{
  "num_attention_heads": 4,
  "num_key_value_heads": 4,
  "positions": "learned",
  "qk_norm": false,
  "attn_scale": 0.177,
  "bias": "all",
  "init": "normal",
  "weight_decay": 0.0
}
Each number is 500 + 40 x the weight over the matrix's rms, rounded and kept within 0 to 999. Layers, rows and columns count from 0. Numbers have three digits each.

# q: layer 9 attention query, 128x128, rms 0.0546, rows 0-31, columns 0-127
# k: layer 9 attention key, 128x128, rms 0.0554, rows 0-31, columns 0-127
# v: layer 9 attention value, 128x128, rms 0.0548, rows 0-20, columns 0-127
# o: layer 9 attention output (transposed), 128x128, rms 0.0682, rows 0-19, columns 0-127
q0:478503452518492490525484539513449491546472502536546495504534471511482478528452460523471509460483446475477547492392520548494490432535546487538533553540480542475445514541516461478510450539523561527523510483495500481501506478433540513479502425497489506482527495487562536492478532458461516430568461490483556454478508564532452450468564511531516488498471416490558512494535458528547405517463
k0:578483477462537501465518432480543506471541485509511488460542520476557448557545527523488545557509516572521435539522512421518491459509512492509546502520484532446489459585483458490561510497491533484458472502538460514426494461475467445495473550510512508567441488522489541478538569525555556496520490501563516416509504568542457467516516444604565466510506418453487456596495577523525503514480
q1:522559519545538474473470467470527557480580575500454541512565506537484504471522479422549491503503574548517549545543545479504511524513411533476574427504481474550564488500506499497475501512526534427550547460557462524503513475502542466501476486505481519453547451576473445465441506504494456474501407454490449508532525452446482554501445570510538487473550476559486523514490507521454555434559
k1:566488487510487495469513532432440533514497525474503502495497474505437463508507485495459528536530548543501534500455517496492518549500487540467593569507465485494565510463533517568479509515500491558478483509505462557458468575576501540492585486521532551505622510497499514508469460491445467469446535495479527553523544418425489561413475472400549427487472594537539503485517532533481452570561
q2:473467499487495434450479468461542478481560561533522499480525461486487468440517461458456464500505497532613491536460490452437460484507508537501563504455454484504514513509554445546559509505524546447505568516494498542460508520565509537466471472540495471480573512448472472382477498497492424431531535471479528528536454426447478541510442496475487535521494471500531493550481523519487511416502
k2:549483453553522495450484447398513524507524543486507510498493524506551448448552441435447477497480532540458489520463457460498461552436532508487552534484489499499500503547510549500461504489498507465442561495542493562458540510558484529479515500508510544527579476522525449465501499543488453515455512448489504511552452487406521491481465523432572505575497542547504479483500519502450525496588
q3:541422506502469520499523444494561477517510515509498519506524467544519446509509518526438510474602511487495493481462540488527528484512586537413533483445489485548493501496513494470534511551507568496462497481570521517501530497545504511482524530479517543491536457517496520521507503518479522447391471537496489537528489486517532500436500448511502562546518514587462476484538525440518506462485
k3:533489489494502511470529454510499478523443471513464550483484505493484518466511527543459463490548527527444509447515513501485488557482553458478546494519468526493458514466487530479482514482479508498454581484488486507482476508483426554419451514495523477421533474501525463428454527451545490428515477475534549539492527435459515529486493481436483473542570562438523552522554517532445587490515
q4:451556524555493476488490487538521470511523483458548529500491482520460521501504449499519435495504459542529497517534532528456465469531470518512537488449482520451518466504492469504528477530489517499545497473500528527522512483494530479462553441519490495483477459478515437568518490544525522519539451544527476501514538498531457469527490410542450572523513494520530504473539505506524541506463
k4:487513514447503485447553469484489508516524484522532567453502462551501439507521551487506503559502504470522529550518505478502459489494565496559562497478468480537545471586494453489513448486516516477469502547573494468499502513498477528462513552495528456524482537484484541481511517569506458497510485443450498482505512473556451498475519567565481514457539530493503516527568483557485500490502
q5:454526500531419511503501528531556525463501429493455435524511580455503443489513519524544447508500468510449493508518463527580469525480498501486444519518546524514500514473510551496491572552493480467565550549530554476522503490495497490510499509424518451538480458542536547547576456459512577519507422549443496428403471547559510474472548516505494558493491509519527447470479485442453430536407
k5:519552576500545615528482514525539595508489473472462534534475501531464553556474590558466491442521509487565477491542545477518513442579588445491464443512458458522476453460514546490557481521503466595466431540490470522489496447481504489521499539483479511584449525479486532506498501523479520502543483485566453475500545527524469471476478477579461462444538575478396548456477438509533523457441
q6:531498453475472420551453468459508488529475493514467495485510526523488499491496443571482568416490536500500509497521521499520489498556520511542509563538519467576599493480470494443498518516448469518564421484501483499531519490486530491484483466514548488484516466553454606531543477487499513454496522565439468534442576547564468493526483455430484463466516511460535600498490496479597481432495
k6:532518533433440506493475469496494461465486515452492461498503528473463513514499486481498511497537447533432498451457534493494453557471527494451534592513551517476502417487445511471507475523484439432504497465408434527524412511453458464543530519531460441506437466534443503474479436511534491502528516487577466455477491497541508535562442514539538522481526465470515503535509522495469485501496
q7:560526537498466498434514485471505503475537498500571514508540507500496471492533502532597486534498489509480478482469480562446437516515544537505535429456459517465514499540530503468509544596543466524516560443492553476560492511503502507504497489480479457527519530526469503568485505509500482500514527524546551480482476527482487466490528543609452557482504425537499520568501506557480447526535
k7:471460515466445473491510459457528497494434542513443523522485484535494387458519509456522468479493494509520481535465465488468483448509513530505450507509545520543461496491464469519497502494517511516411460481511494485435535506522503567493431533471470504521447491517478506539493474546487536478498457459452442496550467510509474523495446439599492442490520511475459495486481490497493446540456
q8:508489515506493470532517472508527480534492491524526486481508466556484484442485502496528481530460527543477523568431484491475504515466492467514469487476525492511511498502489456467477491545509449493568535503544488544576498446451501507563588463530531480439502506506553540553525465492462508484533494467417474496496488587536533507512512585547560533460529504529539540513518526570486482475420
k8:535508516478502532481499517515479492462501553512488505510488513454534435542519491519481587521482527482551501492522516496468505471560489481535546480498483491596522512479453465480499459516523447555444483468524490463511514532475538412482478574531524556523455504561495509475498516508483511467465458518522506433521535496495467547482463436493462523537507520500506544475496468463516425483509
q9:462521485497484473544549496534532518502458465469508479480498535488417525475478483541539540462526492508449507541501485480468525520478476494549426458526566539470500508474520515511458484461496550485525460449543554518557428516508534534512614463458578476479544526441568505532480488452508530525527491561513555493446503527507503477503532483437635501559489519463580520472450449572461457481512
k9:478542551463548495539427519538494469512529533522521471530555553493461497561492474549427551508492427425503453534526515512488419465538567495510443537523517586473501517510529459435544474496444552532476463510546480466479456484452519441468541473545520472496455502521597491531500440555453441524492464518547459483441543543489504525427545506504422560499499478447497550482569491506495442492464
q10:487504453553518502522437531501528510433482500514481525501520496465477501530520456532506481496455540496486471473478470523503502437445488480485461420514427505479498528504461454527475515525512506558564540482511507460484478476535472536496560430490537498422508461517526496459461536492460488486453601543462443532507502504463451465473508524416553556495499514492531496495551526602437546463450
k10:505528507521496442458474455449530464471497517525505566560525508500440460472513491512444525484529501495454489532544532483535441468518513476547525568490520549452534528466508534488487534498478541427488496418496454463512431525507526442550469537525538439510473462498560603513441474498514513490529495512454423456524488440485516512441452575431514528525477527471476539502442482449529463508551
q11:521484561520561518489479445511497472476498496525478476537477496539497518570477492508521563480510517525537518476555473484471514499482510469503470452461543453559480499526540474525559485500501468544485502524459532473470581435529522476512488497498498533496517558503493545488473474568471506479487498581565514473514510451492512525620478466563527458502498469506495581536505474468516485454477
k11:478496518558525503472577524491535433484476581509533539489478484452530502424535531494504440463458475507480479531437515500459455476518464522487516415432502496526477458510499487492479468490507491525518537523467489503488504474518523565481495512541481529483508476489483516526485553452500441487449458458485507541509432517541484521496488481547501461420505468525559516529498536564519515486534
q12:447538496472448503438490506458494525524525493475505451520521470443448510528490490417543487453533471516523559488500459605522509510514546463524426512485505611511504527487454576473521510535456493497591535501590544506496452485490487526507516490485519486509507453466529531550548509411486502488533493513554464470522544499511465462559468594498474545490542486475549482439495503529460498544499
k12:504440496529538496477476503523538522527563482526442534477581503530445457573482530519510522541539531492494542513484577529481483495557531521543540459483501501548513403520493533520576513552486527516498470491464543507468544497487528526478529439466460490487564487486543546492437527550458519490561510556510456438579501502553499521488468422574520523470511488511471480475527485482556542473505
q13:479461500444476440496514494486484485491517511494490526533474526443479459493447479474505494515502534467494491515458501465574483500516501500496522533554499452526490467454504500512547443479389515523477501524522504495511480499432493472504515541478502488548514473465517556515473544470523465542502482494464488419494477519532505516518488469481559479528488494514531510454490524477563499530466
k13:548500511510531534470450508496571498521514502480497419507537475444546484509486490506509531527538508483506563476493535474455531500487506514506487471473473488495510496529524530472515473559510493444456510541495446495486468453483472526492481534494462508499514525517541513514487566517504439448522494465538520503524497456481460461550477506532466492502467493469482489518572490455512534496530
q14:508491504565499494486499452494505461510419483551543498568442457489477412438497433498500507582480488494529470526406472574453454524468506506521491443426415525462494569583522536473485471529623625492532479510613536482553533523513485489516451493482494515475528385413478424542470554533542500415494522454451534530514531488496495487455494429489484554503438478545484489529506518611468446539529
k14:575483467468544480502519495459442542487484488579495544522514513509517489576577495563396475536501486463488451503494483436538541486499485483461435547483572548509467547554478529464435468468512589530446436594495436521510511484550488498425519515449540494478464516541560442499478527449452575556556521506434519492510508534444562560478461477452504575529536534459440440585436446508527471509519
q15:487489469533599439482465467442478490479497438481449493439482528431461514455524465506525433525415538487422527541455537463481555470453498477483486534486446558547481543570504436516474445508472502562509574456501503555471504438469519548427502504463508492459540519502490427539547512517439470511478472469469484504494471518508475429476434469478492514472554495495536548497487488552531477512524
k15:563572504542493477468477504484480505493532504527529520481556498504384526565475483490528481472447565421501475565556538473551560480505515560466528596508506510522497495478479580474479522491502543514452472437511497436500545474478478488473482518561498487492497491566489524529543508503514531521535487478491590489474498469491458527467469492461511529527539498456535434464472519546459483578498
q16:515469485515528546462531529543515461503504513466527504483529477429504533571499562559458509545471474465524472484519518462472463501477488492510511423480464513459475470532509497526515487525523549516498497464513490465478466451539529518528522519513502500421506477492527541434546517584480557429503497463479455464501508490492523437434490546454492526497525504471516531553509463508453460437521
k16:430462538478511553514538512516490469473483575556496528499517467468496496466531517523474537478499517506563486564499533552526482506496486472517459527517445555513479512506531494520491558470495517419535488465536487447455489472456556529465423526538568532541465559481483477445560551501499527491460494493538482442546516491530495490406548412537491489469482481525477504481477523513467509489497
q17:515473505431497391500450464468557504484495462500491467536469485549479470451512493445562508476475448508524526550465514509487553560499530491515475489521483488510475498498541485523541518465466501526499546544544516472490462483474495520491508465474495530423521545467585457481499492512493465571509542491527443493498518517513475477503442495503493498504460439541496493517527517477517532510536
k17:556499484515479449488517505461495456531514571509535520487535484442527480545545485470516433523482519493524531488503480548478483467495476545553514483500433485506498480541548531499479487459466504580491487449478541545457521471516526502490532518467475519514482529540501543506471539472506544482525500474549573518494480496428503459537443502486505504523498493486455495527555486535513472486488
q18:449503518475544559451531507499518523484491537471459541476419542508519473466520467473573481489481448509515454440494503529488523480485522519455530477481507486463534433542498496512490427500474467515545468443494537454496565488572459483521463468552477530585534483473494534454472517528497470470485556476523462480497437469540443477484459493521543492433509548510469499517520485524491512440488
k18:497474544536501444528523525451508490450478486503420617488457544511550469498484459461544516469493527552484509562446508527447524517523469538484484467511514511551483469444441482514443402514545558464511507452553445528514484511515541577502503532470503454479580430506470494503499547423489447504529546482442501568512540439495472518515479524440475454533489500521468526495507507505506528495523
q19:519536544520505461497446586502521478458518569438519474461561534526482502511555504520498516496536437466480496495515465506508438485521565506528528470524474520490523482517568511550543489525502514482483503506501504552523445497584518503489523476505464437460492426500499531555530489475556455488499534509537477504504447466462483475471438455530518519514448506508494495521493474543537541476555
k19:446457443451539463477533490475517488516451470534526540466461537513528504457510454503490467496486551510507514538532482501501502511503529543532535516479495537478467446544530496521526505546506490486508434443497493501482460494536499535514464516457537480496497526451534487535552542532464453486527468459533499488508461554569441529504498468545496525502457542471536498480515489473476525475472
q20:451491488502533483438498475497533534459559521529465510569502502506470479477474510534417504547479450463505452503457506540490510544496544528525496473486403491451466532454495462486549491530470481470508497542518536496556521503472486470521487456549484521485467549473487497476506473465442516558480474512459528513504510535467485527500500534536540503496461491519518548506480496543535443510549
k20:498479540505513465440505448522509491439500551482510466467483503479530481481521479501466495503492468528517475479495488467475470548514508542512460471458502480491507477468548417537526544457529505493415513477536446496514467485536554490513466530482497499470521505508538460525483507509511542437439510461485529511571511470474459451506433537588498543537485440513465491513520553478504474453550
q21:462537444505526390481515496510535498507463501478501505575514512514459549474478426486488471493540430533476516482473520500530482530509457412549466469546531531461421562516508469494467460521521512539516562494454526519573505488533526537486554509445478489543527450449498558543527471500467489536503539568476477488412517604511452503555458508548540449501494523498554492483498530526474485459473
k21:542574499491560477454516509506492524501516539490530479531467546511507465519454552509495499496482482592541408602510501467488430488524503489603449494520498529516482434518513533480527469504512515525479483526516469468499478510491503523436545505565477517490487517501569523455465461543470451498573535449470512481518482508561449504479413509520477508557479461485498503491463498514532489514461
q22:520454502516448564565537547523455466516499447509464515452468480558469502481498412512539463458524503391503482447537516539523511444453521547552501501444481505511529492492459576508496481510476476507498498475467503470531484516473574509522467488473473465467488483460538515471518500521492561528495578507461579534500525465501457537453497527515482530466502462485506503548465501467525553435527
k22:457468482490507491539530453548500455519502556555517506480499500511480495492467509481503533525458517556492575529517523495543460480496475511470469566517498479552534494460410500577504505467492531518518495511456490494460473505472502455562542522499512474531497441580510459484501503516521563539508437471474497511521536475542579506471600493471498560459468537505447538461588481495528495483503
q23:444556504450500478495435531474570479544455456526472487478491549556502506485456515531490445501521485489510496580520504504514510478496566489521466451531571544532437491501496489530532508459406547458501521494554482506520480511525497502493526521511547461564540556459480475496469496584534492495520441542454423464519497538537451455521501509479531516470501516524501433530422494526575478563477
k23:494481501516516479477512557484438512552470417515496532483483518535528579532517432505473517450509518474512495571445513491535466474440509492506536476431519496553509464495553481547524456483443459497422519480487477497485579441441501468430533490515512477524528511502508564483520565526541478500502465522524467527494491426496456441556505478556440548484560457446509493495547538451528503537451
q24:489545529512521494533495492537482538454471495464490435428475521534505502554496532576496497500498564492506503475559505461530485465480491486499503502495419520527577464537533533493528502488475506480400532497533543443457498488524492544465509507466511504545421490565519532560427495537547504485461492522497505507467521499490462493497530497507414519516544539474470470505500512471521480479468
k24:431478515502460490532549558578510516542510488499474522511449508534416529405481468431501471533541497480496497452555499477500470475507562440433501472546482561504500478535520589541541490494497541478517478510536475470434476536472463531484494533517512493493534502498507507531531540491590498480543533489515497464492446518560461535527463525549492464473527491490525503452526536453536505531490
q25:398516444417479517570464526482504542504501493465449445540495502480464571508411483472518553493545464515464443502509474527561559545535520464462451559515519467513544527444546545461502444497408544525513517532479536508505451455525491468472504470438496494525558504465533577473517491487539521532516472583493548455422500552511524548515545528424431486482533549446533495504500534415510492554450
k25:534500517500510495534498508549528536552542553476533455523435452459498579563455544462494505493492447517543493449487520465464452496572455471506515505434464606489459468476517549549577506533491472486483510499477497506472504435473505480464570442495457445485514490479475489501441566513472511520564492486535497393466500501489500434511551492535421475495488476485490541483514487504510530484507
q26:502450521498505510505527523497521520484482511540502508510481430470531524518484439501522522473491516516491459547458525538480501446551474510492497479476447507515452530473507554575524514545491549503614487452533514496565519473418477489575448544530522433477468511528493446469462423520545441526497481467473480490476502512530479458459462476552497468516498426494477550405522502534482529514449
k26:562430534451567544468482494473476483470484497528458492484529442513483408463566555468511548544463564477523493459453493570560509502544471550474573513465499490496553493510519534507461479501461485494412491514473498481510428496558551527563481484506466552556554578467513519454411505475503537509479483547483513525533494462531543520487506497551478506461494484469416520507547466472475495435456
q27:610513568477533516511532482582503504480456470443506501478526496471534575553520499558480547531527500449526499509560435523510514475575494441517488468448472467496503500592494538458473477492482482529436408494509489445466479471550478512447439567512501516500483557566494502458475566541451496418439532526620575525508529481443457515488510472515457456545485497484480470541475503526465500461498
k27:438502464505486458549543442563497494596494522465513545525486473481419483393460478490574507447488474494491473434494474546538483468520542480480488505499565538474442447557494467472405535480525529476553497496480515527483511514486521517484466477541437525463514491417536520573530490450487522493522487501526475467503462571510550514503524489460473511470520502500503528519475579506538486527499
q28:490516484472524468544495515488483509504500519502523496468514479450481495527517471551559463485547538476467476528488485520554476539538556466470522464430472439556542487526506497487494490515515547484493489549460489472499491505550523546456454532530505513480489552585495519510486571531528548489468522560474499524471451452445455481521513498507505475554557537496547470512452450512508518541487
k28:544477547482504463523581494495510464541498491480511506477504543504438555417454488543476462485482489506494564486545452457520486541512556480546512509495583544510495528447464547477496440516540483496535454514460510501489460507530555550449524454507446488493501499492504538518497476545551508521476478475534502504456532531488440483529520515467494498481512538527510448444467501501469506548500
q29:556528479493599459507460490496527531553548488495489521454497537514499532479488531490417556465554482546513547505517588459514489530493490500471497524492505527482484525506539480538531534497520536510551483513460513490568553527454536415533538458484519484492514496465450512431436460513457508474501506492505446470455502488547534544506574521508487470494443468541514501471515543428514528439539
k29:487522506465489517487537524454497505505497539474541543531498440490518502490517499515489500572509534497574422467404517480446498522449486536517560498517446532432498460495564483489562499488477484514544528518482540525538527514514512457501493493550474493503493541481528497439502520431538430506484492438497453504520486439504561540527460522542520463508466455505533535476562530555473528502532
q30:484496426467489390507479532477501527486513515527506470496541479503525508501495420479501519481538482559472443511446498476519562550503545534510491534510478466518488541468483520456508513477413493488549467517461500555498527453493467471508427503489517526525585492459467463484563470508479488440530509547470495493470534472496518463535527531468482448578497490491494506516489569436534512525540
k30:623458460495472539530476492485504485524514536486479506445492491466464565547536479465520464424438520483521515506476442516522492502475476489498501539452510480432523506450509493505510501498477451514471522524478512516469492486493476477498530429530451503446481524502497497428444502500547494552523436490478469482499492494483530442531464434455511522534531480475474542549509459502504551473502
q31:541495509465528515463485445490476419478452560515488502505496497511520482559557551501508514523446533533518476465459505531556495525532487551488499503546485491512456449516470465610495494431484487459441543449559444522539522551579453488515462525506509496499490495475473492461478500512541490464473442500492494470526473516504539526526509456498515526553460452470483541515544593463486499499547
k31:543508471539485488574492535501569531489432480541483503581554524452541564485526439527556521523441536509452485476442512494509555495474514481505459472509474414461511467537480499514465458525513487521511473521508559469474547440556465545441476570507492497470509542503474474501515509519470527572411563522495506611483526523488487511515475561457518481546494508442566476555421459506498544519525
v0:396521540468542416529542413462484520477512494401438545543464453585469550423494478508479552502501453577505436497477475505451478451515490464527488527500487512524518504499507550572479603440505501393537447536525500423518507486578492477496472537474491503513442473494493571490495457449512466454476547600500505525444409488586506523511394469502546573458518445526474516471464550579453563432486
o0:519501472543505567506460476482500532527414409548477473486438521479493581576541491506487476476511468479504440455555589543562584420520487438502448497493509546438504519509429527483462458523432561572565457502488493460545511407493468552479566441526473553508507541562551481487500524544437472522461464565508474510543540547514494400503544460479461506484551549471492488501497458515540542523463
v1:457504479454515383501493446514424432498505487548517526510467457481434436558474550507510531483477473481472431488537500493532554529539477536497413515507534512526549506454623508495442520556543484489502481481552521512532537494469513533532546552542509482428518519450444544530540610479472469447490510521514488529490521457479444566535494555547498483532573494488527505559437539536493527456492
o1:460470555507510604466548605527448489551495518456554514504490496519549557573512516512478484514521495450527552475532437509526496461513560568538568522521459476470495459512426473507562443361417462489472462562505500492415447537470460501466445498474487465558436535455499546483490449540576539510508440464554531461489517484488498535504538471480525517481464468469452436501470559466542462508544
v2:445433486496486500448508497502489447498446525527469576452575429465396492550557484531489473539479498518462555429520499494460433498504488481485447534522482532459556477479477475489480512504517567482527490508458546574525446495463556489516490464506486534464508483480505514544492514510511451523527469517524414488568568476494532538558467558517485485495564495496517541454478514572449494452463
o2:506474495439472542572516474525478523469541547485513492473496517480512477507519544468408482461462535465517491488511475444543500512526511483527539509545512441565515523506408526435449516548537452506435500482467432436439468521492572549419558515471475442523405483543469546433503463451488548544474504474508512555441516477499477512530489533510512495505457500479526491464516475472511527523464
v3:463431491460543489513500555482515487489514510498456588503522487492549502520485512472423485488514433508530485461458456519503456465523495508433478541504469492438556551534475519491529506488445500529535482478477541521478506494464491528469453473603533534490505520521487497517499440489514410493517565522598501484543465510536458537421524492484504546537518489493464577449529499492525472508486
o3:572456481502497545537531459522487483512460477482468517540523507502509534471526546511563576493520538467478554503580444561485534580512510485483558528500482529535479518522490523453379515493502498508500475539510493408468470503530521481504468557455529532409438476490483500502495542421431554483465504496450547569504517531478480511465520448478512474554454570495452543499532524506540532470484
v4:344452471508556410550567514474463511552529508487520602465551462502440533448521507417483485410510469523543498443495590502477440547593497499538428497511496574470525460505541474507401560461523519381556429457506481436501574580549578515537460497419509492414464481531542509454455461433521517506542571507441485492471462439557490531495563548500520497497490548497505481528480551540559570467466
o4:616546530571551556508463477526466528529500533517473527517488496449466520632454539603479533468518507443519534507505528513502468469601434473471547556485518470541527536483492487545541483513507480601446459496461486498532450473479512472528522544571562501502480587618352528511481491553462474546469448560553629476475497526478462507579507449527516471451525503459485568451446503475514502476534
v5:530458481545478530520528531503543508490473547513514521462442521442405497468554532514529440490481456441490512505562546522545468447446471498509508561517528561500504485521517522478516496538484474537522541540552498477515488500481451517505479539481523509466560505483464473535563515524478468581523463585508482548563468483500434491449411401512473482531515496492450485457477560525511536501447
o5:515462531414494549554438502493493496459561483445442429479536505518514544525521507485453502536498527485515466520510500528523495551515561515504519445406444451522518529470489569522555527502441493506493472462476520514436496538500520494487499477550496521453468532489537522513486462460542484435474510463510475595582490538477462500496522534473516541464513502542487499446472532497464572457541
v6:489470494493527534497464457512508482480507446531535517476537557471524483477458479509504469492540508549475510485487478472464482452493481512513500476469487509526458522466562497547566543478487529525516452471478525527545487550480518499491471486528518467526500523469546498493526531502463541422443527597449546568506470542497420504513482487469523541477467501469524515481497534476504455511527
o6:464503500480541448509487472493497513524503504555529462464464518464457487472473470549549559476537504525527531522538475534546537520529496470529494518505507445516492481546514506508494458574515540467545546588499537495419457494474514477444498529533491522464563495455451506448435511530540500515542503494536441496508460518484510442481508494435497510537526520538493467521460493493550507502559
v7:554571536519501538525506450495470475525442505506461472604497443420446462530471517536455509503425484466506535586447470396546541483417441493505515480565512426452481551426539514501562480545513466508530510512493493572486516505383408460525536547575574514492497580482533514496505566532492454493461470537473445536580544546468506522493447495434417544399614512470544522481450503484535479533455
o7:353424451503498569504478526487470538455539492475524553416429559533494469398537490432581435513565517512492517556538461545458518481444567543498520520481437544531519519530477526495446494524485522462512524533523524480412461534505546627500477536475415536535522456431515489526578558533580534539431504473496507534473465489586424486502508520593503540462468473448496415401578508513461499418512
v8:459535490500459546484482525503480443521469521464485519481502488551507570484437517489529501504520494475482512590523506465496554493560555478546540547458507454507541502503550564559486508544455522505497481513482515516513469532505478514521478502530470413504518535491471490498423462432460502494495517553532532453575463554497447512517475466396520518493473506479519523517495487566495519498554
o8:449455441492531526513512534485537536561534513443510489509522497440509420479540520568534476511534437485544481503466542494533512553476488490509446450502414501497488477541532500523499485517572604473486444544514465505500529462522470532471457568476510537440502567471511496471516556531557505463507473525436510548519509535478488480474506511539445501478547529527470499546503525476522509478506
v9:510543519505484491419533466508503460556446488478502537530441439378480579516512516497547486460495459477466608531527478505486567520476545447506508587480522498526542484528448552439486480513508576459516439469547421505464432491459485508467590513602531526479511534525496449433468485474430479569534482433477478540570486559490428521477504495521480544527582501481444545549446523545482501504510
o9:491506459435488513550527471577455575448506442461537423454468451451551529515529542418564473522464541425467488487500479455530510570535463535523424424526462553486515453543499497543536519478509460435419528502527484450487395505472474496526443518467448455558449501477540488500552512534544456486507485477496472504553443469537454492537470519524456465498559508469422484488563504455477521463533
v10:556446509408542541505531500551506537531537410517499480453514572503518526431457517464446465501518590488461534539557519513488521424461453524463480511459504499519545545509549510472477516491484547512520567474516466527546543492449546518480513499428502503504493518530511537540544419496514561461561502531469559500470560481504499548483495502448487537507401507503396466523520487488500495452481
o10:518414529567495505455546454498510502545592589523459494525506445479477412516494497486511515466534409509542507505492546529498511536535510528499577496482460451494490425501470527486567513518554446490535546528526530545492515509474488457532441435489454501469510485500500507472499547465415439448554486464489417418573487473465468466475471537552436486491481538531479575474506510462479503485499
v11:530543557555512546422501519521460524490407477370588423512502441523517490540530441467569536425477476461540506536495470505539500496488542481499519473528526447403509460547488522530506416551476516557482551497488500511521440523486517589533581519455414472556533495490590523527526504453499554490515424426534416503519532497428515444434511461553471493531494499510505505452499492458502467556485
o11:454498483499507481467536516521524510498493510491463519515560540490454485468517437470515479476429498485426475518439485527430580526488479523528505446523552495493540524433501496467432493466539487451536512425515460505586477503513516502505481454466563481490446544500492532571532492523537461462569489503451501522528463580532539534543460595470608476488471514501505432497493511500458471478471
v12:593482454538559599479456469516500482473510518504488409478518584483609434488511481527589534503454495478510576518541471536533512443381510532593528490484529448546410482454390565435549517500463476548503527566537491563489536493498477475592559502427469458494489537485464451532536487472511510473504395485496475498524591524533450521454512534512448577485439539417508519453529457463460505568457
o12:391482556463455454429442471520562547490593511554486523537475471547502482497538500519468525603591436517518469523490535516484541582539465565439518484484525511439525550451545506515519497496551542429520504491588554503516459557500487520481544534489525478460578462482546568453511435505523493508454562552475443488505502489465553519493490509464506547533490507561470511441503508434487485396527
v13:501511471510507468493453479466528515468534533528461473503467504494499473459475503528550501527510576448542519514478534486509456462447457593521472523475493523509508464508526495533532520551596470479549579527530507456497491489491518458514494516489490529533479551465454427480528456509490562470487435508504476507536471497476475517475500472518470537478555541495469518517510435444508561458431
o13:491512514500481498522527486487464514559561483515450432534549518513424507532417461482482451498517511489449479505587463411496477469476504497496474593498494538530516544391522493479538505526442523488500494582525507533504470488467539489473580484488527453456511466496538472471489513500531459583491503526424474481494503542516530561467476514380518541453504510491497525470485505535514512517483
v14:495486414489496505450472512481633435484482483518475445511454473531492506500566442516498559487470547467465489508540492429489524530443500539529447487549494491485522520547505448514509601492480561552492467566537507527452473481527458566461550477535482503478520547554526477471510508541463498576504423449456474559475483513556545475473455480517560487539603513491485535436552448470492475537494
o14:438523477540483465486466473502487517474446410523524533547544540492475476511428550501534532512446527542465513509523491493486418427516559534482494484549555458460495432437466543544574477573488441480492469537494508446476547486526454478531567511536492477475473537535507562498481519519525515545469506553528428508503481470577510490475539518512524518489400491531534534492535454572498522420456
v15:575491488482479539439513539535497463512505520488496448563529529472605481527514493466514467518497500409487496491508534550447499555485548484494584480563453457461437490556489528501537469476491506477535521499549567514606477482511504524506499510497473479520529507450497446534497491558514506490532443470496521433492486534424507424462499494567488529522476515461489470440545417396460485537534
o15:478559440538444527543532486455475522525572472522498521565561515533429539469484492491487491504463514564446478542437478495541468572501450483511513503580499507433541535498524495584427491530503536499516476493482477516521488531489491475580594403521468471456534483458530532501437522471517504525561579521466486514434506506471531550478491551370553478512493530540531489551485517542471404501529
v16:456571520417489484492471414531447409472463431528495482494505433470482533559488551460523508463478511477465504537454495491490522471554493501499556432505538497486492519487551460569494544496529476544463464491565460528516510505535503511536570554486480468452559543481546528493464562471476533468548558508522475511531460536484519502523503485502510440520593489573536494506454505487491424511518
o16:457483483572499505488529484555513496499495499465548473513512538512425576532494513543524504511479466501425483564542507500500511489460539502502455461531491444472485471496426440445474465466494500477517514522546492474463494460482437504489469478475473496466423473464466481510551530571540482499514549444550536468407529480507487491574518503419588516468447455464546434576473489492459484568491
v17:572484498486495534548497541545496539478531445455505439512496488503497463490534455545534501479501523441497470573482483489517522441454540495509505456480495505545427476480461529471429492507555472534459531524418544533501481465516500536446557502560475495449525477505576460561487560552567546485540490539506439536518530530519536500417538500525486443573503481514515491469413515469485520509478
o17:420479488484505504423516553535507475531510510451487548504508520553491527510476487484490554496494517511481548535462545467459537548513443448534559493521470509492480484545549474518570550561447551499546512471529522497539553478473559504550493528482491459508459437501460561528491490509509501504583518468471443452542444551490465515479511528537530465477480488507484509435539544483530489459488
v18:498520509556434456486559538522477494494481494476547488468519553481497509482477428498532501474516495543476530481485562471506488518494581469490527505467520550545483568531491476452493472554494508468498542475467524546484459504537498481463541498507498444502500521563548464489502498504548580456469531465524549522450495526502530462486583511487504481537521481480558517466542505536490524502548
o18:573440526547525500496447478441558479499466562553504498500526455524529437459525461457551515494477519506499494439441508508486463484479479507529547479480485540459486455560534434544494489521529504491425510474467517496509485500467497497551508539475510492550485496445399529520494467540498504497500484521466462424539436524529479523512443497570560468491519485505505493530447542504514538546488
v19:484467469579505437543460505502496588556467551488516490535554517519545448472518395505522493437511506513553407456534582517490538489473558511539489448562448400497458500479472499484509492537506545520472537514489552486465492426519508471536513464570507535501519471561588474511534474534557543515543471519454532505497573475519614470490459433519488462546485522449444570486448394433531508534441
o19:498545465459508408454476460507516510455475499485456537506510445438460486457431494555501529491511429548444540581443546499444450500551556503514546544557522586556498503530479427507467463570471482484503484485496504570563518521506531537505566567492513430565550440518542586466484510486459482462490423513456450522557502513547475504496461459510583475476510509512531550466506571577541508466553
v20:467539511463496493513513511485513441492480467516493517415438514535457498496539498392576546487505491453510558473557535497442500502495438502517510536506491564554468433564449463554496484461511490443570464463558490485483512520545460476525571461492452503479551471510495571511472551478478431477467522520531515513489463515572452552513545566515505451501543533489486515511504475583423506556462